From a checkpoint of a small transformer trained on Wikipedia.
Size: 22 layers, width 256, 16.6M parameters.
Each number is 50 + 12 x the weight over its row's rms, rounded and kept within 0 to 99. Layers, rows and columns count from 0. The size before them is the row's rms in percent of the matrix's.

# layer 19 attention query, 256x256, rms 0.0262, rows 107-127, columns 192-255
103:63 61 52 46 51 68 47 63 65 38 58 46 75 39 61 66 31 54 52 59 44 41 55 42 41 49 32 69 48 50 43 54 42 60 41 35 43 56 45 56 43 67 44 40 52 54 59 78 41 37 47 65 46 36 47 53 73 55 67 22 47 44 57 66
106:59 46 50 56 27 33 48 59 55 08 44 55 53 54 46 62 56 50 36 31 61 69 40 53 64 55 36 41 55 45 57 45 50 32 45 47 41 75 48 42 59 48 27 60 59 46 44 44 39 55 60 46 56 51 44 55 34 68 57 51 60 48 40 47
114:62 54 36 48 60 31 27 33 50 55 50 51 30 40 46 29 67 29 48 55 37 34 36 51 56 57 47 38 31 47 67 55 42 62 42 56 52 43 55 67 46 43 39 49 24 31 38 37 45 42 67 53 50 57 31 43 51 64 39 60 37 65 44 48
109:55 31 58 45 43 50 49 44 53 70 53 49 57 41 48 50 47 51 39 43 48 41 62 64 43 44 70 26 37 65 41 40 43 44 59 47 50 49 70 53 46 45 44 58 48 60 58 44 62 48 41 52 45 38 71 47 42 78 58 59 26 50 59 59
103:63 43 63 16 47 60 72 66 46 31 41 70 41 58 38 60 38 49 33 65 54 62 45 42 55 33 39 50 61 61 33 55 46 50 70 62 18 44 50 42 54 69 82 51 24 54 67 64 48 69 44 44 55 47 66 53 42 30 74 43 55 45 61 78
104:37 56 44 51 48 48 49 52 52 49 50 54 26 38 49 40 59 38 58 40 22 33 50 48 27 37 39 42 27 52 45 49 71 40 76 48 38 49 53 55 55 55 59 30 51 62 57 56 56 37 52 54 60 59 60 36 31 63 43 34 53 32 58 50
097:41 58 79 63 30 80 72 30 54 56 37 58 54 60 25 56 46 38 55 24 46 35 49 58 60 55 44 54 14 48 61 46 30 49 44 39 64 50 64 60 59 39 52 66 35 65 40 58 44 61 51 46 38 50 44 38 56 42 57 33 63 46 47 59
095:61 43 46 47 30 68 37 25 28 47 61 54 52 41 49 35 63 39 50 42 55 55 42 55 51 41 56 42 56 64 52 60 47 48 37 81 71 50 63 37 90 73 55 55 37 58 48 45 52 41 53 46 51 22 43 63 52 48 29 62 62 40 62 48
105:40 42 52 30 40 51 49 36 36 58 52 46 41 46 59 68 54 41 57 47 59 44 76 57 33 29 45 60 60 54 53 92 44 53 57 41 51 53 58 34 42 62 54 40 62 48 54 64 51 59 47 46 47 50 37 59 70 65 39 46 52 54 28 46
101:62 43 56 36 42 45 63 53 41 40 52 57 62 65 32 51 62 51 53 56 59 35 60 46 64 69 76 51 72 54 65 33 46 51 44 54 49 64 46 50 66 60 77 65 31 54 61 35 47 56 42 90 42 46 56 45 36 58 38 59 42 51 45 31
095:58 30 13 60 42 20 35 58 62 69 51 32 48 60 59 60 65 28 40 54 60 53 37 49 46 65 33 57 60 49 32 56 59 47 57 39 38 52 48 62 36 35 49 53 53 42 48 38 43 39 67 45 50 43 58 53 65 42 41 57 59 41 40 56
094:44 56 43 54 52 28 46 54 19 51 39 30 56 63 51 47 47 50 67 56 51 30 43 52 50 68 38 44 69 45 53 62 38 51 59 48 73 44 39 55 50 54 59 63 41 50 43 40 36 41 53 53 65 13 52 65 53 43 55 69 67 42 34 39
104:33 71 70 43 54 49 54 53 68 53 67 48 73 54 72 55 42 36 63 66 51 54 21 37 32 54 42 54 38 63 47 43 33 41 54 34 66 56 46 30 65 33 34 59 65 29 53 65 45 48 51 58 52 36 66 49 30 21 33 50 40 63 61 54
105:66 50 41 37 66 48 62 55 52 66 50 41 62 27 39 52 68 52 45 40 49 42 25 57 58 27 49 53 54 44 60 37 65 45 23 55 52 46 34 43 50 42 59 59 69 47 31 49 66 16 45 43 48 55 67 63 46 30 57 44 36 39 56 34
095:57 73 40 61 43 51 68 22 51 42 40 71 38 51 73 46 52 34 58 49 48 51 59 52 47 65 55 65 48 53 49 72 47 53 63 65 38 44 46 67 56 49 40 44 66 50 44 62 51 50 61 41 31 63 22 23 44 51 45 53 69 55 35 44
095:50 40 53 56 56 51 45 38 67 52 46 53 38 66 65 59 41 55 48 53 49 34 62 56 40 31 40 71 62 51 42 54 37 36 48 67 38 36 51 65 37 30 57 42 75 64 45 51 38 67 47 66 36 71 58 32 32 42 44 18 57 69 60 55
106:25 36 72 49 63 39 81 36 36 74 65 57 46 71 53 42 55 58 53 48 55 53 45 66 43 56 41 48 67 59 47 75 46 49 27 47 43 58 57 81 62 49 39 47 64 55 59 36 45 54 57 51 58 51 50 49 44 38 34 59 50 45 25 55
096:54 53 59 36 48 43 43 51 53 44 45 28 27 41 52 49 26 66 57 56 58 42 45 76 51 64 48 47 50 53 58 56 55 43 60 46 56 44 39 55 75 48 49 36 69 64 59 54 40 38 40 58 62 39 70 50 38 54 52 45 44 33 52 57
097:39 46 50 56 70 38 51 48 50 36 63 48 58 72 62 52 47 68 77 42 67 56 51 46 39 43 47 48 49 47 31 33 23 50 49 57 58 60 41 37 46 53 75 49 40 67 38 33 54 39 58 51 35 66 41 29 27 41 41 69 60 43 56 38
109:34 31 49 52 26 41 50 49 77 54 76 66 51 34 48 38 55 48 61 59 56 74 30 48 45 43 87 65 58 89 74 52 64 28 39 40 44 55 51 60 48 45 41 56 59 49 43 40 39 45 61 68 53 56 67 50 50 61 39 45 56 70 43 37
106:57 44 52 55 48 59 44 74 37 44 47 46 42 42 47 76 45 32 39 30 51 62 74 46 56 34 59 34 36 42 38 64 50 40 48 50 54 31 50 27 29 71 34 34 44 40 59 41 37 67 47 40 71 56 36 52 76 54 51 49 51 47 65 39
# layer 19 attention key, 256x256, rms 0.0266, rows 107-127, columns 192-255
107:44 59 69 32 43 62 63 50 58 51 55 54 56 24 46 65 26 52 51 34 48 58 55 39 35 71 45 54 43 62 34 66 32 41 63 48 33 49 54 29 52 65 35 62 33 45 59 93 37 59 77 55 53 51 53 49 55 57 40 36 55 43 61 61
104:59 56 66 44 54 37 53 54 43 47 65 57 51 47 54 63 36 39 56 56 45 45 48 48 56 37 62 79 40 58 41 43 46 70 39 67 44 58 65 47 35 52 50 60 38 56 52 57 51 48 65 51 63 48 37 59 29 43 55 58 43 39 52 53
113:49 47 55 54 55 49 34 53 45 57 47 45 31 59 53 38 60 44 33 51 48 66 33 48 44 46 41 46 62 62 81 53 44 57 55 37 40 50 83 40 54 45 48 45 49 43 41 26 57 52 45 66 60 57 39 35 65 51 41 70 56 88 63 60
110:79 59 47 44 66 46 36 49 46 47 76 41 46 64 53 56 31 58 24 36 34 45 44 56 51 51 79 55 46 54 61 37 31 72 55 72 61 66 63 68 54 44 50 52 48 36 49 44 39 41 38 47 45 59 59 51 48 63 42 51 38 46 46 41
106:80 41 39 39 39 36 60 45 44 34 49 52 45 51 44 50 49 64 51 49 75 46 50 48 53 60 25 34 51 36 44 54 48 42 83 39 39 52 37 48 47 59 66 52 61 51 57 69 37 40 41 48 49 40 61 52 50 35 52 54 24 43 59 53
103:40 43 42 71 57 38 40 41 47 41 20 62 52 67 55 45 56 40 36 64 61 34 54 43 39 34 44 41 32 56 44 42 65 61 51 41 38 33 70 52 51 35 54 40 53 57 49 64 68 59 72 77 46 38 69 46 45 50 56 32 52 53 74 50
099:61 49 53 50 29 52 60 28 47 33 46 62 55 49 43 37 59 50 57 39 62 43 47 67 74 31 44 54 46 64 44 60 33 43 52 53 56 43 55 56 64 50 34 39 44 53 75 64 45 49 44 73 37 45 57 64 49 59 53 56 60 43 46 69
101:48 52 56 51 41 40 59 54 43 52 52 77 43 51 71 43 43 54 49 23 35 56 64 40 53 40 51 58 63 60 31 64 39 30 72 35 50 45 38 40 48 60 47 62 49 63 61 35 52 55 50 52 63 17 37 39 56 68 74 31 50 78 24 52
108:44 56 46 54 46 56 55 55 36 33 26 61 56 45 55 52 64 30 37 45 40 45 63 64 55 64 33 43 64 33 42 62 44 50 67 27 44 54 56 40 49 43 51 45 57 49 42 49 66 38 46 38 54 43 37 59 80 61 28 39 53 51 34 57
100:50 63 56 69 44 41 39 36 49 66 61 66 39 48 43 47 44 55 60 32 61 41 58 41 30 59 77 58 59 45 43 59 54 75 30 42 68 46 48 60 61 56 87 57 40 62 42 41 56 33 43 68 52 52 29 55 21 53 46 59 48 43 48 59
099:36 45 50 33 52 70 43 58 61 27 60 54 49 60 73 55 40 39 39 61 26 43 41 49 22 66 47 81 51 39 31 60 66 39 42 40 42 47 55 39 49 27 49 51 46 39 43 57 53 53 51 55 74 60 48 33 63 60 48 43 39 27 47 61
101:57 57 56 36 58 37 39 63 46 52 46 34 55 50 44 33 53 59 51 56 40 43 55 47 54 52 52 67 64 66 65 69 20 69 42 59 65 56 59 64 32 55 34 65 49 56 44 11 44 68 31 38 32 20 51 41 42 59 71 28 40 55 29 52
098:44 51 52 64 40 62 50 60 63 35 52 49 44 69 33 58 34 46 54 73 45 47 36 42 44 36 53 47 53 41 40 50 48 42 36 49 30 57 65 38 45 37 45 42 28 36 51 41 29 43 80 29 56 62 63 41 46 24 45 59 49 61 42 64
104:63 62 75 35 62 39 62 56 41 33 58 41 35 61 42 75 55 57 46 56 39 75 36 46 50 36 67 29 53 44 53 56 54 40 42 75 52 55 56 36 54 57 55 45 67 66 46 31 48 41 69 45 33 63 43 60 58 27 43 45 55 53 57 47
098:43 41 36 65 65 55 21 49 54 43 60 36 48 46 39 34 74 56 63 66 64 56 59 49 50 47 39 59 51 35 48 38 62 57 46 41 52 48 59 40 53 38 65 53 43 53 49 48 39 47 72 33 62 59 54 61 45 49 55 46 50 39 52 55
095:43 58 55 53 54 54 31 47 48 33 56 49 34 61 50 31 34 58 56 38 55 56 55 53 38 64 35 77 60 51 31 44 45 31 48 54 46 60 58 41 48 29 30 48 38 46 38 70 44 42 48 53 48 52 50 72 52 28 63 30 54 37 72 41
112:34 49 39 69 48 46 67 54 61 41 51 60 46 38 37 53 54 54 48 69 69 33 50 60 57 62 59 49 59 49 27 72 51 39 35 43 49 53 32 53 53 41 11 53 66 62 55 37 56 79 12 40 35 36 40 48 37 42 58 44 26 41 28 48
094:56 46 57 54 54 29 40 56 46 56 35 24 41 50 59 41 30 55 51 25 44 59 69 41 45 67 52 72 55 41 50 47 53 64 62 46 52 43 48 41 43 46 66 54 69 50 65 50 61 65 49 63 52 35 59 49 31 45 51 44 56 34 62 52
097:52 65 43 61 79 52 31 39 42 46 61 23 61 55 62 50 46 50 57 51 67 76 34 60 43 60 52 43 56 49 30 41 44 64 40 61 58 53 59 54 45 37 77 35 35 52 13 60 62 45 59 41 56 75 46 56 46 56 51 56 73 39 41 45
106:37 63 58 54 46 56 47 54 43 37 64 44 53 46 49 53 59 31 55 53 61 77 59 53 43 54 66 66 38 59 45 59 61 45 57 21 38 48 24 47 46 38 60 61 47 52 31 75 51 47 52 42 80 61 33 42 52 62 52 45 61 70 36 25
107:41 54 47 34 54 51 50 56 46 41 54 40 47 47 55 63 74 52 24 43 54 61 43 57 61 76 45 24 52 38 38 68 59 56 63 64 47 55 48 49 47 42 64 52 58 48 45 47 34 53 68 58 73 40 50 33 80 41 30 40 55 48 55 45
# layer 19 attention value, 256x256, rms 0.0385, rows 0-33, columns 192-255
098:57 73 69 51 64 42 57 51 33 63 40 42 44 58 47 60 59 50 71 52 44 40 45 49 43 48 53 42 75 44 64 52 59 63 53 46 51 50 46 32 47 61 42 37 42 45 47 57 35 33 60 61 38 53 39 25 63 65 60 50 51 32 56 51
096:56 45 50 40 73 61 38 30 55 50 50 53 56 47 50 60 28 40 49 56 41 55 53 77 46 30 51 61 32 36 24 50 54 40 64 53 45 50 75 37 60 48 57 37 63 21 36 51 40 42 51 53 41 59 62 49 54 39 72 32 42 59 54 40
100:47 66 42 40 52 66 43 54 58 71 38 14 58 50 48 52 47 70 52 44 75 69 52 54 49 58 48 69 56 44 41 50 58 46 36 37 54 52 48 44 43 64 29 38 44 39 46 76 36 44 38 52 37 52 17 51 60 52 36 54 56 43 47 50
099:61 44 72 63 47 70 49 34 52 42 48 56 35 47 57 41 44 52 51 39 61 65 45 58 57 52 38 63 48 48 48 57 56 51 66 60 53 35 41 46 70 53 47 51 73 39 43 49 43 47 33 52 33 51 59 44 38 55 50 44 74 39 54 61
095:69 39 69 40 72 41 40 73 40 51 32 60 33 47 51 50 36 43 39 49 59 38 45 48 64 49 52 44 72 45 57 43 38 52 27 21 54 45 50 74 46 40 51 52 51 35 49 45 37 57 46 49 45 60 34 45 52 48 65 44 52 57 70 24
104:47 37 42 48 51 56 53 62 33 69 58 59 65 42 57 47 65 46 73 44 66 37 53 61 55 53 53 27 44 52 60 58 42 51 54 49 35 53 40 36 16 59 57 26 42 59 61 63 63 43 44 50 77 46 60 30 56 53 60 60 54 44 59 50
089:33 44 46 43 48 88 47 39 40 57 73 55 62 43 50 51 59 62 41 64 68 57 42 55 46 37 54 49 44 52 49 47 60 70 38 35 45 48 61 56 45 64 41 28 57 64 48 49 58 43 50 77 40 54 67 61 51 51 62 42 24 61 56 67
102:54 60 45 59 55 46 53 41 42 68 23 32 46 42 50 59 31 40 41 51 66 39 52 71 56 57 61 63 56 45 51 48 44 59 56 43 55 33 55 42 45 56 24 51 43 21 50 46 51 41 55 39 24 47 63 49 66 56 70 42 52 54 65 59
094:77 55 44 41 73 65 61 54 40 42 62 41 56 38 37 66 35 43 48 37 34 70 50 54 50 54 23 60 51 42 39 50 37 43 55 42 52 42 55 54 59 78 49 44 67 31 55 30 46 47 50 35 47 41 40 55 29 49 22 75 36 47 49 44
097:45 54 47 62 54 52 53 66 44 67 66 53 57 44 58 31 51 43 28 48 54 54 51 32 42 06 52 55 61 30 45 58 52 46 59 75 42 64 60 40 38 44 58 52 37 55 82 54 56 40 73 52 32 50 57 47 56 57 44 38 43 52 54 45
092:63 54 56 47 50 45 43 54 42 44 53 28 37 47 43 57 38 67 71 36 47 68 59 58 56 22 66 46 50 38 46 37 64 56 48 39 54 62 60 53 62 50 40 35 46 50 35 43 49 66 33 57 86 51 54 39 31 53 43 41 45 60 42 48
104:58 42 32 54 68 43 60 30 44 53 61 47 42 49 47 60 67 34 62 51 36 43 44 38 47 48 57 53 57 56 48 18 05 56 32 51 51 36 43 33 52 63 59 51 54 36 58 48 67 72 67 48 44 47 32 63 60 68 35 36 45 50 46 50
102:45 37 40 46 47 32 37 60 42 84 37 53 49 59 32 43 50 44 50 57 40 42 30 71 66 65 37 43 55 55 36 53 57 38 52 67 25 39 73 47 56 59 79 50 43 49 65 59 31 44 72 66 29 54 51 38 45 55 58 34 69 45 55 29
098:56 69 60 58 35 66 78 61 64 48 61 47 39 48 53 44 62 35 21 49 52 45 47 64 69 38 30 52 39 56 46 40 47 48 43 75 38 40 54 34 33 32 49 61 51 67 61 39 39 79 55 43 30 49 49 45 48 76 31 29 44 46 49 81
097:54 66 57 67 41 79 55 29 43 45 61 41 60 53 56 51 46 61 44 47 37 52 34 31 51 58 41 43 27 44 52 50 53 68 32 66 52 61 50 50 55 53 57 62 39 45 68 42 36 62 35 53 44 49 33 62 58 60 53 60 27 44 66 47
100:59 39 38 40 46 44 65 53 50 47 54 55 31 56 61 06 61 53 43 51 68 77 41 40 55 50 44 56 55 55 71 56 67 50 38 60 47 48 09 47 48 36 40 60 40 56 63 48 40 52 46 59 63 50 41 49 54 54 41 58 78 41 34 49
091:66 48 63 46 42 45 53 58 49 78 31 60 34 45 74 62 62 67 60 55 60 36 57 53 58 69 35 57 83 47 41 60 47 53 54 55 40 49 47 48 46 57 51 51 60 44 45 40 65 40 50 70 58 51 40 57 50 61 60 43 70 41 44 43
101:45 59 73 48 69 70 47 10 38 69 61 53 51 45 62 46 69 43 62 48 45 42 56 39 46 40 55 56 72 51 54 44 43 45 42 41 55 40 43 60 58 40 38 37 70 51 38 64 56 38 49 67 63 50 41 49 47 44 46 50 57 49 29 28
097:50 63 27 58 37 29 47 36 44 51 63 29 42 58 49 31 50 59 64 38 62 77 58 49 40 53 29 51 28 50 38 65 40 25 51 41 58 51 51 42 88 34 70 55 44 46 68 31 53 70 47 61 44 50 40 65 48 53 42 64 46 49 44 49
100:48 38 68 61 45 77 39 67 51 56 40 41 56 58 50 60 50 66 44 40 70 55 26 31 50 52 50 72 63 46 69 37 37 35 47 58 49 48 29 60 46 47 44 39 50 37 55 61 38 54 33 40 55 51 48 36 26 46 38 52 55 31 60 48
093:58 69 39 38 44 51 46 33 47 32 60 46 70 41 74 40 63 65 45 42 40 46 55 48 55 80 68 39 40 58 58 62 17 59 43 38 66 46 30 52 54 54 50 45 52 53 54 49 62 44 36 73 41 43 57 50 53 50 55 47 27 55 59 52
096:57 53 38 42 86 68 44 66 25 35 40 28 55 32 42 66 47 42 68 33 47 73 52 54 55 43 54 55 49 55 35 41 42 50 35 50 51 73 41 32 53 36 38 71 44 49 41 49 40 43 37 51 47 48 77 45 56 48 39 55 42 45 57 78
094:44 55 59 43 57 59 53 53 43 26 51 54 52 46 51 74 50 41 46 57 44 35 49 64 42 54 50 39 48 54 69 54 51 48 50 42 54 22 64 38 50 54 51 44 51 41 58 36 64 50 45 56 63 56 49 52 48 42 69 32 90 43 33 66
093:47 64 70 40 25 70 49 31 58 51 39 60 46 48 48 74 44 46 36 47 61 80 75 34 43 39 38 68 59 45 21 33 38 56 44 44 62 45 66 60 55 53 40 56 72 75 61 45 45 80 61 47 41 53 38 62 59 72 66 44 48 59 51 54
097:53 70 45 40 62 64 49 21 59 37 46 37 70 51 43 46 65 57 48 54 55 28 36 60 29 50 51 40 31 50 43 63 50 52 62 50 42 44 69 51 57 60 41 73 45 56 49 64 40 78 56 70 18 46 44 53 42 39 53 50 66 49 56 63
098:50 51 39 28 41 46 56 24 47 23 62 52 58 44 63 56 46 63 32 63 47 53 36 43 53 49 52 42 51 57 42 33 60 52 48 48 65 34 49 52 33 46 44 54 51 65 70 38 34 58 48 50 28 58 53 34 37 44 45 41 39 75 49 63
095:63 41 57 52 50 62 46 82 55 38 57 51 36 61 58 48 52 65 53 44 46 38 27 38 43 57 32 62 52 56 53 51 70 43 69 64 42 41 41 56 66 48 54 46 35 40 68 56 33 31 55 50 34 51 65 54 56 43 39 50 71 43 37 62
099:45 24 52 66 59 33 52 62 66 43 50 52 56 59 47 52 69 66 56 58 59 46 53 44 43 58 43 35 46 54 51 37 38 47 33 58 43 44 64 40 55 41 86 36 62 22 43 46 51 62 50 30 41 50 37 31 72 64 78 49 56 40 50 46
100:57 49 24 61 80 43 62 27 59 61 33 57 44 46 41 53 37 54 29 27 41 54 43 41 45 53 44 45 37 62 35 46 59 52 37 50 51 40 38 28 62 39 63 61 45 39 43 41 45 40 44 37 67 47 52 36 60 32 52 61 39 54 30 39
102:31 62 46 37 53 33 64 52 42 26 48 43 49 48 56 65 32 37 38 49 42 59 62 91 65 30 45 47 57 48 35 48 35 42 75 38 48 54 53 52 47 40 53 70 57 10 61 40 54 56 49 69 53 49 45 30 53 49 56 35 51 56 40 65
092:17 41 44 56 63 52 51 67 65 43 26 47 41 66 77 62 43 48 48 47 56 53 54 61 52 53 46 51 57 55 41 55 33 49 32 58 49 53 55 18 38 44 55 31 55 63 43 47 35 25 31 51 43 56 47 48 50 49 55 30 42 44 43 45
100:44 57 50 61 39 61 40 29 58 49 56 48 45 42 36 66 39 59 33 50 33 33 48 55 24 50 63 39 45 53 68 48 72 58 35 46 58 37 25 44 38 51 64 48 50 65 49 52 26 44 68 40 39 49 44 52 51 72 65 56 47 41 67 63
093:55 63 41 37 39 41 60 54 22 53 41 56 64 64 37 37 81 51 42 52 48 66 54 47 59 46 54 42 62 46 41 44 47 74 22 47 51 95 34 51 42 31 53 44 51 73 63 71 62 53 53 48 29 49 59 54 72 58 45 38 61 47 34 52
097:43 12 39 37 55 58 52 34 56 42 58 70 65 45 58 54 49 48 50 56 33 45 50 64 60 73 66 42 53 40 70 52 65 39 72 56 53 73 46 44 49 55 57 47 44 18 42 40 42 63 42 38 57 49 25 66 63 53 56 60 25 58 59 64
# layer 19 attention output (transposed), 256x256, rms 0.097, rows 0-32, columns 192-255
099:37 47 39 60 28 56 43 51 53 55 66 39 56 82 53 48 55 69 35 59 59 56 52 64 53 58 78 46 31 56 35 42 48 54 37 40 56 42 50 63 62 48 45 74 64 43 50 38 58 64 57 27 46 65 52 74 52 47 66 74 43 63 53 71
094:21 60 56 79 60 61 52 48 59 42 37 49 39 41 40 21 51 34 45 59 39 36 47 59 34 69 51 41 57 52 42 57 57 60 55 64 55 40 41 59 60 70 38 48 53 47 56 63 52 58 41 42 52 61 42 43 61 69 29 58 27 64 34 50
099:52 43 54 48 54 63 44 46 29 60 39 51 35 48 52 71 56 70 53 47 25 45 43 61 51 26 33 44 43 55 56 51 23 65 43 69 49 49 46 58 62 75 62 52 53 53 60 50 48 48 40 55 87 57 53 69 60 48 45 27 45 63 55 58
097:46 49 44 32 51 41 38 55 69 44 48 42 51 40 58 60 42 59 49 60 45 39 57 48 57 46 53 40 44 50 43 48 31 58 55 54 43 59 55 42 66 47 62 44 33 56 43 62 18 46 56 50 44 52 43 63 47 53 67 43 59 52 52 38
098:36 45 70 75 54 34 61 51 47 66 63 42 35 41 60 41 53 39 55 49 40 43 34 42 54 73 57 50 51 51 52 47 55 39 67 60 29 61 36 52 44 58 56 69 51 56 52 38 52 59 59 33 46 42 59 57 39 45 69 47 60 59 39 61
103:49 62 36 30 57 50 46 49 46 46 40 46 40 60 49 84 45 65 28 61 43 41 48 62 40 52 52 43 72 51 27 62 44 59 31 45 40 47 63 73 54 55 47 38 40 48 40 32 47 44 43 67 43 56 56 43 54 44 29 56 58 64 43 42
082:39 48 55 45 29 54 50 42 61 23 47 55 41 60 39 42 43 63 49 49 54 61 61 48 37 34 61 54 48 51 48 47 30 52 49 45 73 36 39 38 58 31 35 52 76 33 44 64 51 48 49 48 47 70 27 70 42 70 20 37 64 70 43 49
103:52 56 49 61 74 71 34 44 59 47 50 53 37 71 53 57 40 73 57 54 60 56 43 68 32 69 75 23 56 48 32 55 47 39 48 72 40 35 48 69 69 55 61 54 40 65 41 66 65 34 50 45 62 38 44 54 35 56 43 50 58 59 22 57
092:46 46 51 72 46 57 53 65 43 41 30 44 44 39 50 46 72 54 56 44 62 32 64 11 59 44 63 53 48 38 60 74 47 53 39 42 64 67 37 65 37 52 45 51 50 48 54 59 48 49 54 46 54 41 42 24 50 41 53 20 55 47 42 41
105:42 39 53 51 43 56 59 39 65 42 55 27 53 69 72 49 45 47 42 52 50 44 63 63 61 82 52 38 65 48 53 47 33 57 48 49 69 47 57 36 28 54 52 54 43 58 36 50 70 33 39 65 60 43 37 36 79 39 41 63 28 57 51 51
092:46 45 53 69 48 71 49 63 46 57 18 58 69 47 54 31 57 59 69 58 20 51 60 79 45 61 46 61 43 59 42 60 40 45 62 69 53 51 41 71 46 59 59 56 41 50 35 56 61 72 37 46 50 74 49 35 61 52 60 41 79 38 52 52
103:43 50 61 64 54 54 31 61 55 29 64 27 49 52 65 52 41 65 35 32 75 69 58 37 51 67 30 39 52 26 62 66 59 34 37 59 40 69 65 61 49 66 55 51 60 44 40 64 53 26 68 50 75 55 45 55 35 41 44 45 61 52 55 59
100:57 80 36 44 76 62 62 56 50 45 64 22 59 36 58 76 35 40 47 55 53 53 51 28 64 52 56 56 55 51 58 46 39 73 52 34 33 39 31 37 45 44 46 43 52 43 62 56 64 55 59 53 59 42 64 52 61 62 40 47 63 51 47 64
097:41 56 47 47 50 45 37 44 60 58 48 50 50 57 59 61 31 48 49 41 44 54 61 12 37 63 56 28 47 41 61 69 44 53 55 42 49 65 51 45 37 59 57 46 46 41 46 61 66 37 50 56 50 39 54 55 64 45 43 55 69 39 58 45
095:38 41 61 37 58 59 51 40 42 49 59 55 42 43 34 31 38 46 72 57 59 41 64 51 47 59 57 30 52 51 51 49 53 45 38 49 42 45 51 44 60 22 45 55 53 42 56 64 60 49 54 72 61 55 69 62 49 30 59 31 46 38 60 44
100:63 53 37 44 36 44 47 44 42 34 46 76 58 68 35 68 33 71 46 34 54 44 50 58 50 52 39 52 42 60 53 29 53 82 44 64 43 51 57 54 50 42 52 57 55 60 62 44 54 41 55 49 36 49 60 63 50 56 65 22 45 44 55 45
091:22 65 49 55 57 38 50 48 56 32 73 34 34 61 46 69 32 47 30 24 33 49 38 61 35 42 45 51 43 39 60 48 53 52 41 41 57 46 60 46 28 60 47 40 57 56 60 57 79 55 63 61 61 57 54 44 40 61 35 41 44 37 57 44
103:46 56 33 48 45 60 58 50 50 46 47 40 71 39 42 29 13 47 47 46 42 36 40 52 52 77 45 44 31 43 29 53 63 59 40 28 39 56 45 59 53 51 47 43 35 52 59 39 64 49 71 37 55 50 60 64 54 56 68 41 29 58 46 46
097:62 38 49 41 58 58 42 62 45 46 41 71 68 47 46 64 66 19 50 34 35 50 58 54 31 35 35 48 70 39 51 46 46 61 57 69 65 44 55 44 30 35 34 49 46 58 58 58 39 58 40 68 51 42 27 42 39 60 61 37 56 56 61 45
103:28 43 62 38 60 48 54 37 46 41 49 45 25 59 42 47 40 75 53 44 50 42 52 47 68 48 17 59 39 48 33 53 39 53 50 54 58 60 49 32 52 44 52 42 63 39 58 47 41 55 33 58 32 50 48 62 53 58 65 51 76 75 48 40
095:28 45 47 35 40 54 75 42 62 45 55 49 44 56 48 67 48 53 58 49 62 61 64 41 20 56 31 72 45 55 42 53 57 44 42 41 57 62 48 56 61 36 38 51 56 56 57 45 38 54 53 60 41 53 44 42 33 55 64 58 52 48 63 34
095:61 34 42 69 43 56 57 46 29 44 58 45 45 60 61 28 49 35 59 68 49 52 63 32 45 32 54 66 51 66 45 53 56 56 41 54 57 67 66 73 60 35 60 53 64 53 59 40 52 75 57 46 53 48 44 57 39 44 75 59 55 37 42 44
093:45 49 46 41 43 39 40 77 45 38 43 54 42 47 42 48 54 40 52 44 45 67 39 77 41 57 52 88 46 47 53 52 38 55 57 51 48 67 69 59 49 61 53 44 52 53 41 62 46 67 75 57 27 40 47 40 44 51 32 46 19 63 51 60
091:46 36 47 47 33 61 59 43 73 39 66 52 55 28 38 62 64 52 68 58 44 56 51 45 51 26 58 45 38 46 47 48 41 28 45 52 75 38 53 39 31 40 34 45 34 39 43 59 67 40 60 33 53 73 64 25 41 60 33 16 44 53 77 43
092:55 41 65 40 53 52 41 48 43 47 59 56 47 39 42 38 53 76 52 53 63 66 67 39 27 56 51 46 46 56 55 46 58 41 39 64 62 58 70 68 51 52 32 44 50 41 79 45 76 35 47 50 73 56 40 57 56 53 45 66 49 49 30 26
097:53 43 53 81 45 42 57 32 55 33 43 65 41 35 56 57 48 45 47 53 58 57 65 60 55 29 51 67 30 68 66 60 38 36 10 73 56 62 56 57 47 50 44 54 64 47 61 54 63 44 31 61 64 43 42 29 43 51 40 72 48 39 54 49
094:44 30 37 36 54 39 55 47 35 40 51 20 56 43 49 50 58 53 52 50 74 40 65 57 48 24 44 48 74 47 56 47 59 51 41 78 44 66 64 42 61 61 56 45 42 52 58 64 42 62 15 45 41 39 30 27 55 42 52 63 66 48 58 53
098:51 48 47 60 52 24 44 46 42 71 69 38 58 49 43 58 48 68 41 47 38 62 34 45 71 48 48 47 51 55 68 44 37 22 49 57 29 50 54 46 45 50 42 55 47 54 47 68 48 62 26 53 38 57 48 52 47 38 22 51 57 41 66 52
099:47 46 67 67 76 68 43 41 50 25 32 46 27 32 43 54 44 45 55 50 28 40 58 53 31 63 48 56 58 47 57 56 61 55 43 51 71 42 47 74 34 67 29 49 60 49 47 62 49 65 55 75 47 45 45 64 64 66 53 38 54 41 57 59
102:66 35 74 81 40 68 45 53 50 37 50 64 62 59 63 57 49 34 54 59 64 54 47 35 38 82 57 41 48 49 50 59 43 68 27 57 49 60 69 38 40 51 52 36 47 48 41 68 44 61 67 28 44 47 64 53 60 59 50 35 32 51 46 29
092:59 71 54 39 46 36 51 46 63 37 58 44 68 50 35 69 31 50 70 51 33 47 37 48 52 51 37 69 46 56 74 27 43 56 52 41 19 54 33 46 49 40 57 57 40 52 33 48 46 54 84 56 49 54 44 56 52 57 30 60 49 48 75 71
099:40 43 55 35 49 18 57 63 47 47 59 63 62 67 60 49 51 60 39 61 48 72 60 63 59 28 32 61 34 50 64 65 42 48 50 60 62 35 68 72 62 40 34 47 49 41 51 51 44 54 48 47 47 68 47 57 52 29 67 33 52 38 54 65
093:50 52 53 52 48 44 67 58 63 47 68 33 43 44 65 54 37 51 70 61 56 62 43 54 56 45 32 28 48 52 41 53 40 43 52 53 52 46 50 51 37 37 29 54 37 50 57 50 51 62 59 57 54 43 42 46 30 49 54 37 19 65 49 70